Weights of a small GPT-style language model, trained from scratch on English Wikipedia.
Size: 2 heads of 96, 5.04M parameters.
Each number is 50 + 15 x the weight over its row's rms, rounded and kept within 0 to 99. Layers, rows and columns count from 0. The size before them is the row's rms in percent of the matrix's.

# layer 4 MLP up, 640x192, rms 0.0803, rows 321-332, columns 96-191
101:18 66 58 68 63 27 42 39 56 60 63 25 55 34 70 26 39 76 41 34 33 40 53 28 37 84 79 30 63 69 34 65 57 43 57 59 65 52 28 36 79 73 21 57 14 54 79 46 57 48 57 22 25 25 50 34 34 83 56 56 61 39 65 26 41 44 48 68 40 71 38 14 56 39 51 39 60 48 33 35 37 66 47 29 50 69 65 61 47 58 66 45 56 66 35 48
099:56 21 62 28 25 50 62 52 32 49 60 37 46 46 66 71 29 65 51 33 45 53 65 69 33 22 60 58 33 42 76 34 36 25 21 70 41 49 59 69 39 74 15 44 57 51 33 50 44 57 60 69 39 67 49 58 50 43 36 81 44 27 90 64 34 36 36 26 61 23 23 25 79 64 40 37 45 36 57 79 52 58 74 65 68 66 36 44 59 48 45 41 68 54 46 41
106:66 64 48 53 45 50 29 48 71 53 25 37 51 17 60 56 46 73 55 54 55 59 60 55 35 57 45 41 28 62 69 60 41 43 45 24 64 55 32 43 24 48 67 39 69 83 58 30 51 47 20 31 50 61 30 17 40 36 51 41 53 65 35 45 61 21 39 75 62 46 76 57 72 43 55 88 66 38 43 62 56 42 60 30 74 21 35 42 26 55 42 52 59 43 55 68
101:71 23 45 17 65 40 51 86 57 55 41 35 47 50 45 40 25 40 50 43 32 58 26 30 40 57 60 46 36 39 47 42 12 23 25 40 39 68 63 53 22 57 82 65 71 42 68 61 60 30 68 34 34 73 31 39 21 44 34 28 59 53 55 62 35 62 60 58 59 42 46 28 40 71 47 60 48 44 50 73 42 64 61 46 68 56 47 74 57 56 66 29 53 63 67 54
103:48 44 41 47 48 08 36 64 61 89 61 58 80 65 39 56 60 23 43 31 56 35 42 58 44 72 46 52 58 65 52 68 66 45 20 56 52 65 65 54 62 44 44 36 48 55 77 41 51 34 36 29 77 81 37 52 36 57 20 48 56 75 36 37 71 56 21 80 43 42 57 36 54 37 83 39 48 52 42 57 35 35 21 39 56 47 26 45 50 73 52 40 37 39 56 71
097:65 36 56 56 37 55 37 37 54 31 47 59 68 51 43 52 47 72 64 53 52 36 30 38 40 51 56 30 56 35 52 44 71 21 28 47 35 57 62 43 71 52 51 36 45 36 50 42 51 69 60 46 60 24 39 40 58 20 30 68 13 67 11 51 27 45 49 33 62 45 46 60 35 49 69 72 14 58 45 31 59 67 58 56 48 53 63 62 67 47 44 52 82 60 51 84
104:51 56 28 31 34 56 65 39 22 56 42 50 35 45 66 38 55 42 81 53 37 76 41 66 58 54 48 58 65 41 59 25 52 48 43 39 52 55 33 55 53 56 52 24 34 89 37 82 57 41 38 64 39 58 56 61 24 60 66 77 39 53 31 78 41 32 62 42 80 62 32 64 43 62 32 40 58 59 48 47 36 58 62 62 32 54 72 29 64 53 63 33 44 51 51 49
112:53 54 58 44 31 40 68 41 26 64 41 47 50 53 23 33 56 73 70 56 23 46 24 58 58 62 63 32 23 64 34 53 70 58 84 30 61 37 35 55 57 42 46 55 42 47 79 72 74 41 45 54 47 25 41 45 55 53 69 63 75 41 57 43 43 49 51 34 39 33 50 55 76 75 59 47 63 61 58 49 52 68 60 38 27 23 50 57 46 52 61 58 64 42 50 72
104:35 33 52 76 61 47 68 69 50 51 48 24 22 36 31 70 31 79 71 72 64 48 24 38 48 33 43 72 65 43 44 50 22 83 54 50 22 40 58 48 51 46 53 70 30 70 38 51 45 74 50 40 50 42 69 31 40 52 62 61 25 54 60 30 46 57 68 26 68 41 39 36 41 44 72 51 51 84 81 60 74 54 54 90 90 60 76 60 58 48 48 61 52 41 39 60
103:42 47 45 60 34 63 38 69 07 69 57 74 55 37 49 41 48 57 70 33 54 34 45 57 59 35 35 28 29 65 48 58 55 31 28 43 36 44 68 49 61 26 39 49 37 39 61 46 41 49 50 68 61 65 26 59 41 49 40 34 59 91 72 62 59 28 36 35 40 52 78 55 62 56 51 71 42 26 56 69 45 74 36 21 68 36 43 35 46 42 65 59 58 55 49 33
105:35 54 49 67 25 71 26 67 45 45 38 42 49 31 45 51 42 36 32 33 51 41 64 46 31 48 50 58 41 64 30 37 65 52 49 37 43 57 54 62 49 71 52 13 48 48 34 55 52 61 22 38 76 35 69 39 58 81 59 78 48 60 59 52 68 50 63 59 64 54 58 64 81 44 49 45 55 39 67 32 51 31 53 38 67 47 78 40 62 59 30 42 46 51 89 16
098:43 88 57 55 38 60 56 51 50 40 32 25 65 45 50 50 36 48 62 63 59 52 49 43 46 37 45 42 56 56 57 28 29 52 59 56 53 62 81 60 33 28 49 63 51 46 65 72 63 63 36 46 73 50 73 37 64 68 39 72 75 53 22 25 46 78 50 41 82 41 48 45 65 70 57 69 51 76 52 18 36 37 63 48 40 17 46 66 52 54 43 68 50 61 46 38
# layer 4 MLP down (transposed), 640x192, rms 0.107, rows 321-331, columns 96-191
103:53 48 55 71 35 41 39 39 63 62 50 34 53 48 37 33 51 48 43 31 55 57 28 52 42 73 42 62 81 42 33 61 41 53 19 61 34 41 63 45 52 63 69 75 29 47 68 54 44 72 40 46 35 20 57 37 48 53 67 44 34 60 28 46 65 52 88 25 76 76 64 59 25 49 44 82 50 45 58 41 78 27 44 86 74 48 36 37 33 61 63 47 59 50 41 60
104:48 36 70 47 53 65 20 47 33 47 38 39 52 88 43 59 31 44 43 53 55 73 80 36 56 39 73 39 25 71 32 54 71 64 64 50 83 58 50 49 56 46 30 44 62 39 53 43 34 43 91 51 63 30 40 69 52 26 49 72 78 22 56 44 61 49 63 75 63 63 46 46 45 37 44 42 78 29 44 48 45 62 40 34 64 49 21 43 28 83 38 63 29 32 50 11
103:56 64 61 45 76 61 80 54 42 65 33 47 65 40 67 30 48 49 15 32 68 54 24 43 58 70 53 54 47 59 41 42 56 57 32 54 46 63 35 59 87 80 52 48 54 62 43 38 49 70 64 26 48 62 32 44 71 52 73 30 48 57 35 23 62 63 43 25 48 75 36 49 74 69 66 34 65 56 22 31 65 38 47 33 55 56 41 51 45 66 46 28 84 37 40 35
098:20 29 49 25 29 78 68 49 43 35 56 25 43 34 45 43 42 43 36 55 69 44 68 68 56 63 74 49 42 43 57 51 57 64 34 53 43 39 49 35 41 45 64 57 53 36 58 44 83 59 46 46 53 48 56 40 43 48 61 43 52 28 59 72 31 28 56 39 25 33 48 52 64 71 61 16 35 22 26 58 41 49 35 66 48 55 48 60 53 41 26 66 65 83 38 50
103:55 27 70 49 73 61 42 50 59 55 52 47 58 65 47 36 23 35 53 26 30 30 51 63 43 69 49 38 75 68 47 31 46 50 41 61 44 52 25 23 62 65 42 70 59 47 46 49 23 48 66 69 71 60 34 46 53 82 18 06 47 52 73 36 79 23 30 40 36 43 62 71 75 46 50 67 39 59 68 66 46 46 66 31 70 42 53 58 69 34 33 25 51 34 42 45
097:45 55 72 74 59 54 26 31 45 40 51 35 65 30 42 56 49 46 37 27 29 48 18 64 47 51 62 42 41 41 43 44 60 63 51 38 38 58 46 64 41 41 54 58 39 80 15 40 66 47 80 40 43 74 08 51 33 17 52 36 52 55 80 63 55 55 63 57 15 46 70 51 39 23 48 55 50 53 50 47 58 44 74 34 37 67 76 58 34 55 37 53 50 55 39 63
098:65 44 74 51 53 24 37 48 71 63 58 48 65 70 17 49 47 58 21 37 50 48 47 56 70 50 44 40 46 33 47 53 44 43 51 37 33 75 58 20 48 52 28 41 56 63 39 40 37 68 57 59 69 60 55 28 48 59 32 75 45 45 43 42 42 43 25 44 28 55 59 36 63 54 49 44 30 56 47 24 35 26 30 42 49 37 68 93 31 54 45 67 37 27 56 47
110:72 61 53 42 35 53 65 51 69 33 72 52 11 44 40 48 68 75 99 71 41 44 51 42 45 62 43 53 33 58 47 28 66 26 54 69 35 31 49 36 56 49 74 64 59 44 53 70 49 47 49 43 41 55 43 48 63 62 68 50 48 52 88 41 61 58 40 50 67 16 75 52 20 96 64 51 43 63 42 39 25 09 52 33 24 40 67 54 35 51 65 36 33 75 56 22
099:62 36 61 50 54 27 56 43 33 55 50 63 43 80 67 58 52 38 37 65 63 36 58 55 45 79 66 73 42 66 53 52 70 59 69 39 62 59 41 21 66 64 44 32 78 42 36 26 72 22 48 11 74 35 78 47 55 57 99 45 50 64 41 76 40 50 45 46 54 36 46 37 69 61 70 40 53 26 58 59 50 57 41 41 33 31 48 87 52 58 69 57 37 45 39 35
099:56 76 36 23 45 63 44 50 57 63 68 46 48 19 47 59 51 56 30 75 20 72 40 41 21 42 43 37 70 53 78 50 29 61 46 49 35 46 44 56 46 41 62 58 32 34 49 24 71 39 42 24 52 77 55 63 54 59 55 09 64 46 28 78 43 34 22 58 44 71 42 60 54 30 51 47 66 51 53 48 45 44 42 55 48 81 40 19 37 35 19 77 40 46 52 69
110:49 51 37 55 45 30 41 48 26 64 40 23 69 44 54 41 74 76 40 36 28 38 47 47 45 64 49 49 40 43 20 60 66 41 65 61 76 55 78 50 53 39 53 46 19 72 40 58 37 33 24 43 55 56 49 65 31 29 41 58 54 50 58 31 36 78 56 32 67 81 48 39 12 43 50 46 46 52 59 63 60 53 50 58 66 62 27 51 73 55 28 24 50 49 45 40
# layer 4 MLP gate, 640x192, rms 0.0761, rows 322-332, columns 96-191
101:58 23 48 73 64 64 35 66 51 45 42 63 38 14 32 69 42 24 52 50 71 65 59 42 53 42 89 45 45 61 32 70 78 51 36 77 62 51 51 27 54 63 44 61 41 61 21 47 17 68 48 71 58 67 54 59 37 44 80 50 66 82 44 49 46 36 51 20 72 48 40 61 17 51 35 61 68 52 20 45 57 36 44 46 47 71 55 33 74 59 51 31 75 55 45 47
102:61 37 45 58 61 66 51 75 37 56 44 30 54 46 40 73 47 39 47 26 78 18 55 57 58 33 60 50 57 34 67 75 43 78 36 36 34 55 41 38 79 65 50 32 39 50 57 44 58 51 52 44 51 70 86 36 38 44 29 27 72 38 32 56 58 31 46 49 48 81 49 47 36 62 01 70 51 73 55 77 58 80 40 47 45 59 72 59 57 14 29 37 37 90 76 39
097:39 68 56 68 54 35 57 47 76 30 63 70 32 52 61 15 51 53 69 71 41 64 53 80 29 51 35 64 42 60 63 48 51 54 61 60 56 57 71 45 55 41 54 39 48 51 41 47 52 48 32 32 63 52 58 83 68 35 61 49 36 61 44 67 62 74 43 70 64 61 56 34 68 41 66 40 53 54 73 12 67 54 15 19 48 63 40 70 52 40 62 37 50 51 64 56
100:35 48 42 65 48 46 83 41 46 59 76 47 78 77 41 58 41 57 47 57 56 44 49 56 59 66 53 46 51 42 35 83 40 28 42 56 76 48 62 45 30 75 38 60 41 47 42 67 43 85 69 53 57 45 55 72 63 52 57 66 64 63 56 49 68 41 51 62 25 37 67 51 63 49 55 70 34 51 30 33 41 62 54 42 56 59 41 50 66 60 43 44 23 69 26 96
102:68 68 38 87 53 74 67 51 69 47 68 51 16 59 62 67 53 58 34 59 25 50 61 54 40 53 28 55 73 84 51 56 36 44 38 57 63 65 68 35 37 45 28 53 63 40 54 55 53 36 16 39 52 64 69 31 34 73 79 42 63 49 24 45 51 43 80 58 52 49 68 44 34 51 46 56 58 42 56 55 34 38 52 61 30 31 53 65 79 63 45 48 55 59 63 46
105:32 45 62 71 55 60 60 70 32 48 41 71 49 46 46 63 88 59 33 94 35 33 43 31 32 35 57 33 63 49 43 48 40 59 30 68 48 58 22 63 57 56 54 26 32 51 61 81 61 26 16 50 54 63 60 33 79 44 47 28 46 62 56 64 62 58 50 26 37 53 39 48 68 33 58 53 66 57 28 59 52 33 55 74 43 57 57 31 55 64 45 63 67 66 43 81
102:54 30 47 64 60 15 34 59 57 42 50 49 54 27 62 45 32 35 65 55 53 70 52 33 14 51 15 56 04 35 71 33 53 56 41 58 55 64 58 52 52 37 36 73 44 53 41 46 55 89 49 63 44 68 49 57 27 37 63 44 37 52 35 76 28 59 52 55 67 34 53 37 39 15 25 49 60 55 38 32 62 41 43 46 46 72 56 66 46 59 57 48 47 64 63 75
107:49 59 59 35 26 53 61 57 33 61 50 34 31 34 59 49 67 38 32 00 67 80 58 37 60 26 31 38 67 62 95 45 52 59 51 75 25 41 24 58 36 57 37 35 47 57 64 36 51 56 65 64 55 15 25 67 70 23 66 32 82 42 55 56 53 58 63 70 49 39 44 70 60 50 30 44 33 63 57 87 40 35 65 25 47 74 38 61 37 49 55 53 55 56 49 46
099:57 40 56 44 51 46 39 36 60 41 63 51 57 33 49 21 46 50 54 36 62 58 45 52 46 27 32 34 31 42 55 39 41 46 67 52 57 48 42 56 65 56 42 65 36 65 86 57 52 48 51 79 77 39 50 56 76 39 35 71 31 76 43 08 35 53 80 41 29 21 80 43 63 68 65 83 57 48 57 43 61 63 33 46 37 49 45 15 42 22 72 50 81 39 80 30
103:76 48 53 47 58 48 61 69 61 45 47 59 52 38 15 67 96 42 38 47 74 48 33 48 46 23 54 32 67 47 82 84 36 21 54 56 32 39 63 51 48 47 61 32 36 45 84 44 59 56 30 44 61 69 41 30 59 52 56 57 34 60 39 47 42 24 55 23 60 30 40 75 46 37 43 44 50 55 44 55 59 63 18 75 52 58 15 53 28 78 28 33 52 42 58 63
099:75 40 48 67 65 55 74 38 37 33 22 47 50 66 48 37 85 42 46 67 37 66 54 39 37 59 48 44 75 45 40 49 62 69 57 66 44 52 59 54 39 47 30 38 38 58 57 43 38 38 44 33 59 15 41 60 64 55 39 75 61 71 36 38 58 48 46 21 48 53 67 52 44 61 75 31 45 61 57 44 53 70 74 26 46 42 67 54 30 50 30 65 60 56 26 24